Each number is 128 + 32 x the weight over the matrix's rms, rounded and kept within 0 to 255. Layers, rows and columns count from 0. Numbers have three digits each.

# layer 2 attention query, 640x640, rms 0.0557, rows 560-639, columns 320-399
071103117192081112153105124146135154161111117131113125104107078130099100142139140092171107149131211193065170107192095134073077167037115095137175114176144097198093187072138141110125111184146171114137068147174140135125157116058102129070165065
126175147139119170150208163065125112088112143140051107162148121149095124154071148129097083092089119107102088130206170164106113173132084127121138082088142117152134139161142131122153140161134090132106102134099138089178086089115175136093226130
113158163162118053090215176147107169133159104137107099147118142096167109157137165098097107106072100118130116098037120111119126095132173054159107098136126102128124173095199155143184130060196139151084199118090179125169119123149123137116106131
147022069117126126093120129148182120136110132117159150177140134141132163135150143187170148106087096140162211152148037103159140152047166117138152154135093161178182147129095065148093159096129164088132117182174129112085095157171171162162139111
149208053185011163197154150129151186082083120114130113178193175170116049132113161039141079170151077040098097027109104235134204029104119152038151064121106145136133228188122126151056082255216160170117237121142064102195181026099205096152113182
087146132156131134109158121122098120122174217137098153132153110114162123093145083162119102217110119117172073113161176135081142160112165128094106129111144163117166087135166212154102173083142150121177153164089098138091094122168119086151217141
109175142094115099158093167188100095167146069082120115088118103121148130157104160151114100135088030149120166137111096076146111086116107129119102151123131102128084132185120107097094152114147087152129125184181096150147143121094121140157168077
149095143096113113035136113131149111131095142199159121139150122116090140176126113146119095105129148210131129181169141079087160152145146127177139145129217165137109063141107160139148076157077134084143161086087132133079089097127117065161091127
146136143088085123186079150164098107108107108109115130102119134137150085111084114194104081127124100126105126136168138142104125125187116140126043143161170118135161105174096180093122139092179120166105184133094160217126145087103122172233142083
078169146141189113158063124136193139150162112112136106157118201108112138114085143108169175139119148192096157108135113138147174150096150080142111098165148109138162170160124136132100066199109119127144129122194166097094172115096125158103174081
156147165113122114121125124139072134142144169148052080098120092108110136109152066132129076163137095165147091105152144119110156174151104146134185143144148139098195067143130159167083167117124125100239136197126079116112116142176096156105071122
151164115126133115130121128105093142119153132120094157132125119106055162184154090170066145130160135093187165125132092080123138116138165082182169090139122121131124103150124139108118178192077090164140060131145189132117119100119103104104149106
090141178177069118123139217153217192119079081070138115123076190126063007095114252000196070131170152140030125112056069137207159098128143088132086088069143130125149199176172133098150043151112153139203215017131132128255218128040151089093071068
073047172200129059157183131187050171124063108094120073183073135115145100129086186080188176167178120146078187173124094189148143136070047090127098164082138030119089203159077189147169102147189129169159152081188161152166145075058120194162141090
156139101181118120163120180139113122076129101053136147097108186112135063104101118168166103068098182156127179097125105147144064063136062108133081174134156089148102140089127154083095105143133122150113137121128125109177180151099131161080096123
204074104106142140129089174160179105170101075160126120123110073150109126106132158131147128086158111157150147185107111093161131155116104165136179150092188119091135189130077107114142138086120115128133074141160119197136133151130126141160142095
121112119116141166123130122122163070144106084110148122110141119114112153118126126141132127132141103151125121117146135115136119138118129124131128110128131102108143098161114155150142137120116157104126129111146118123122106134135139122120120135
103147119132115121123128118137131145123142129124137117122131116130143129119119142136131138154125160140120126146125116118142120136138117129112138112110149127136134124125129128118138125134140108118143132136138129137127131145140131111112114119
126180128149088118170138112137118165120154122147130139130116122120127157131100130124155132114130159159113120130108112138143124109095093138101166112120115126144131127120149140141139101149163133145163120117145140162097158144178114132136145111
131127112140139105150115147108119111136107134138099104140099132142144109130130115100100126082108124109104133124124153151115098134128095134140095156145095139144154120124144115111137133135127112139119128142110128152142135096108127087142135188
127166103117104119135114110114094145095127121116148133164098108146122130152179094160135105149111110152147140110135124158116162113166085127118167145128087099155119122089113143147119137140134179132121139135140104128097150196166138095133093129
159123147138119134141141121133090106110116131122130136164112118120134152161134119135137139103124125125152116102156139151123122153156118119142103070117141127118103129143123120186116135132157136158086095136099125166120143132121103133134096120
117114128136117112148107140145108121118099145151109131114111160135134114108166131125137113102116162126089152115127109142130129133146094142142090142109119136147132123141118124120141158147136124169122118145117132149116138109132110148126147136
149095161145133108130122141109128122134100122096140118119113133134135119135103117114108107119111094121101142109146110153136129152143144105139074144095120162132140141134132126119127153122122141135119135132111128154180092102085123135149110145
148169134122106163150100109129167093102134101172138110128146144131147152142130152133122132117120178155159118163120131153110136132162121165123163130150138133136110119133125140069117121121149136157124113143126126128090159170158104133129104127
137122142182109138142136134152112131157123142086139117124110157125129136085098159105127142105131123115134167131131124108113086121141114128125110122141123147156150120129137111091153120130151112142157097133132124105165108108079095159101131111
147121167163111137097136146111105104114097132113147110137174146145113150085145134126132119099186092120107163122120127118119132141138163106127085146123118138105154059185106139124120166107109128098118103123068145139135148121112076158119097136
152110133146130098117115119105181108150129122122147094080118139122106156061116127116082151143124107156144119151118121096118115118165136160138129112127127090144128076115112099126120138095113112127132097117133115104159095114112143144103108123
143113132114149135123130097133178122111114116183179100125145057110120157142131131131127139178126150144127115142131117139119125127140140127117169080152136140124106125119141104132101125128110125118107118125178147065135122138138126132122116087
146161138115103110121114128122113120124147124161146149146147090143160156150133118137138121121108188131156118138125149117118107123142108165109151130146140130141150141121162146115122136138149155120126122127127133125098169159166160142152157127
108154130155151123090064139118095099125092133120074139136136121117147090136116165118105122081137144110103160081099164149126099090177116088165124111199108135180124113163118136106098165153118206139146135108087135164121113089057099100112138121
134100086124194104128143128147176100120145093117126125112183125129164150139110071150076145150133146160180085128125097063128113115096113108107104104144138096138112096149093107106114137066137114118127193116102140092118126127160155120122131120
103142165156122136116143170103095139155132177120068137119111181118144093125096162107120076087134119107085114103152134118114123116109132107157080126140128113132116139151072156160143152137138107131165099137126141200168135105106130113138166141
112101122076175115169173118113157130105118121152132134152118109124149100132150152126098120205128122150127123174166136141136129138127110077045102139160117130131127114131128063179117140141138201095114160092118130130124124114163121119178100155
099093135125151162116104149073094142099072171159125125113189168151163153132149117153113147102128147109093175114115157191089061070167139057174151165110123089058158160060126027162171066110134145164135122087164166152207064093126130110137115151
132191181118149152128146117067107150063158085133129174114186097131101178113173097139114130164114055158151111166088124124119142147162129121157238114160131139132107074109176100080142132140117060141144136130137104138101118110157155087108094084
173133124136080110141138182207119169179164118138117117147134099128134079152143138105197115151185096082120120068156146161086143151128144094124070132101140077150150186123142198130186072132148123095154070118108124142108180166114156187107218130
129123146137101107133110131144126102103113162092129136127114190128121131139168138124125122090116130104085179131071147128114117143166088105148108125121134127080165124144112164156124105111116156118113111107126125152138133069069116104135109204
094097128110122117077124151154108093127164157127095171144133136125105039157137176106170101137134159125063182145113140104137112057116142133136115127171055141064142168156088173159119133104169140091122081099151148123183186043092102102108187187
170120077134133135136127115073121129085159123113139146112172101146105174100160142173097181136120152137175153152139145084114159106078124110076132156151128107148105099124133032101109095096139119145107140113102109110137103151131126184105131116
150109098138139158134133120140170123152101096128151091145105121132085142140164121155117158186120121140171097164133117160153098130126134139135129146148100149163130161130081084153096135079167137137093151110164135140182147142114156111089146167
081165128169101158120122144167106195166140144153109115133190124112063137155060156060179150152142165099144102150140142155173147150171160218112185097090081088119110114123182165111079100198166078105170122090160142080130152113141129149101159039
166081148123100102187096161190105160115182166124157134140126099138096109085139123094188136120152104170091148113116138065130152097143102181082122105146115119101112142131160173139101125146188120030120089137167150149110155103136167144159128150
192188144122104087114129090127151113140085170187147175186081102134222102089115161077136141134142096089125185104098127122137076155146087155182127165095115115094106147110124165085150175122090152116153122075045092122155121104066124127071118152
056140140125119130135152159137129206103067149113120097105136165123068135149097112068141125125153092109097115110155124185131112107137151115127132106133106136166153224136093086163140108127103127113116145126118197110136122137114160086073095178
179174147129115169148124177108146080155092130171167162163143136138085111098085136100147105119170107121160142127210109151085133197155140132154215149185170175113136095138166153101181038118143133097177116144139110134124156157099168125145166157
162135142112151095103158056141132078105103173127175156163136098142165144175144119169072142098105137106111121127114173131139081136126120084161134087115123088118043111146074040146134137131071120159054102109111115143078096096063118081135103175
148119168089153141168127089138136120146083112138150122174120133153150193097141090172111153139071166195142132157202114137192123155216128154157145129154182176201147167108145114115069147161106101109153132130176104135161098064126152160089110139
062097163105166133154127090110125136050157109169114101135114123143070182160141085165110056161189156191156097159124111137157155123145122108152120119123153090139147102105140087112068099166163141179203167138120114107161112216211100111128140100
065181133128108185195125150103129128144123140163178119053145095144117169097176152103179117114147182160136118063125168066148160105119195125119159124148052061154097125080240113174126068149145128094214088136182148176116201115121161150182175129
097120114097149120162134152132136110108169144097128082127131095101094080144141070129143116133152134161148039126136163150116138157107115143044107185171115130158129178162130151156131119120216103185128135119134180143146138130109166170175168144
034107080160130083095150205120175170156107148149139100121180113134131102040144187100136074094162150114159166110078179086146106146090173117115128101073085151083139154099146109091147070103159137123147182095164195145119196036099162188120149117
143138097085146142158088078115123140083128093165204117124103116109156190160206029221109085146073096148137069167183100084035113179193079146151142168128181158181191077151085176076064154150126139140118085175121025117118112185183074160208146118
159095149114124160156084171144119084200108073061147107115079181128131097110161119147122073070133135125110145145146104120110126155157139153150115116141152196174148139180128160081098146141127149163098142188086107152098127164106121172180104154
212156153040181192098064054111120000165105066195163139183092164099181166193163039229020205000070102094145046190204128155075074091198137165213122152255225100142159094092089145111082242138000155190089085197028037121118050173128090048141035194
146153111128083112106135165185134171139148203077096195141108116093122076073095159004132133179148151142117117130097162132155089150141132159079099111126067107098138113177055194108138086104149133086178148096121152109073145130035180131134136113
183205118071138124153112146154103118087094103107087189195087186097159090109062094106096136179090125133134113109097067192106125153121020086162116134108184129078155131155140195119117124118101136131134097131126116119086083095088100130141127140
087149134160103159109133086116099095153063128129126149158130176090149121103145160097125169136087126143126124134091116182079144084160151076183101101179157109119099123123121202141066141140108124120117182067075144148186124125124134072063065210
121144111150121101067127102124097122082130127102150177131098127099182124152069152145060178152088136124142144154151125150115118126131125117135068116113114116085129057130136109125088200179056130131085165079061125168130091116123119115080097140
103142160127141109091145176144079099175137072118094116129128142122141100106067127145158112146127070134198146102089150076215102131099157137132067188078127140158151166171076131150133112080123100110113177155112133129107124104107194117120205113
102109159134125144192144137083154148131195135094121216120193104138127102106191152089172106192154133153110132140166147126150165163084131108121099202111130125128117180102136102154186103084199096137121104126154147100138126135172074136132132145
107151086103148138150127094131146102127154123133135123143095116153156141153175091151183137134131160130185100158099136148111127137142179149121207137176128111150143140118179092133112071113170153174185118140128113085121142151180170110148121159
219080080053101191197121168166169062179086078045131073185012243105163098191183057243024102028107073171151046207178084123035085122173101106165066153189255098240144121190104183049198161097019169094116055220024045104081101170088092146188075143
154148145108143079068114131191100097100157142109098156111084165086089163094166077165108113166102106116096108151118089142075167128101122147167146203208149145124180161111136203148105158159136087173161046141109127134076167141185102076134165155
115151109108156105197089131103105103083190138149147147106125156136088168100138105091133102222122152148112140147160113150146103144124107172088187177180116100092161139140101116096140166084187097121107117125158142104097174120116084162154176181
147116065131108152118113127146135091169079106185110135132114159100143116124085156113122134117094151119129161121081144119138090127183114135177142106175148126124116108166108124113151156113124106093151086120102128177131134084076133129152139145
127133165094111122113152142134111163137106164093104112170136170117118087079117199088092094159153131109120111089124104109131178115125094106111071103090144105064126098087036106147149136123148136092118176102106145106117149084096112126122108134
076094112149097141116134141174133180163187191137160186089053135120142098074177088116148105112152113121168069131042141144124084143117137159182182145160124058174168157142105148089133111125092113123154205112067171149044107128138128111130141050
126121129146102142151171165089159150171079156081141161082129122119097101144099163084107036144099146101114141083084131113064163145029188129095097126103069142080164158148067107078149084147066149151139208084123125093159168077094101202142172102
161191097110153128199150118162180122105120120163168073110124099129115128126162098122165139161145094138163137122150136116090137160140125148163153118115169140154164157125112146104076078104178116130131122118180090140084149149175132149154217113
098053124084124130213127145139148155133136099074135099154130204149150129096134155146148116087141118168194112101107060090092090151090086191191071105032192133157151140165092173128070113129084104167190155159084150141074090184149113149179163104
093122093101186072154129101127102197106146088143179116143094147130140161186165086165113157100080126150166103139140138163073127114118088124105129097167130101079142121179134118161135230162046162094072114148111139147138106125168103082157100126
169148066114144097104077128142125080164134018163124097074055160135126114178108116146123132085134122167112103117151084086097105104162096174199094151131187130193191101110178135080116189096096148108174092179118131154120107180134144178177163109
084185136106096136108108121138155099181114123105102122158127148104154112148110155139125148156121220158123140146206180136099120110126125094134174133156108146110150084052124104139114081107180133137106056112135125122161139173167082100096145159
125091131122161105165094114163112106099098109140076108080137076124089139080160083116047097166068109102060103145094108105086118127072096086162131115144157104114158152077113091072085075092100133172177189129147098138129187110120093106079124103
101138104133106143142123144132120145092182111077130092084111148101163100115160112162102073092097108137191133103102064105104125141105059102131113178128127132177197120197078119098166087121144098166141192163136117119111113116145152191192174157
226068145038224079136104019145125014089121089136162112163026166148205232153114024255141170000088074113135020221255064122059146112109097089159053140066255091221140046203058104065133219105031127106116047255054002100059046205195130106244127131
132166101153097174133112113167110075104087115095146104156134173144107093132099082148058125118109145107139181159090116137150134089121089169217096175139165142142073196120095090071069153113066112141054186123164136193111137156068073107078146157
114170162173130105131103161136138116146147130120121141154155169142072095162076086116073123145107202168137107151126104099043130146113128140056112126176069150116128078132141118077115136156139146084118188126143141136139103126116190147105086153
132157131120142139115103127090063104111166112175154093116143113150082139132149102176114123179144138117139106150145155131130182124127153147142106092148101123121108103153198126126124117129199120113133144105140173108119154082112161179132139064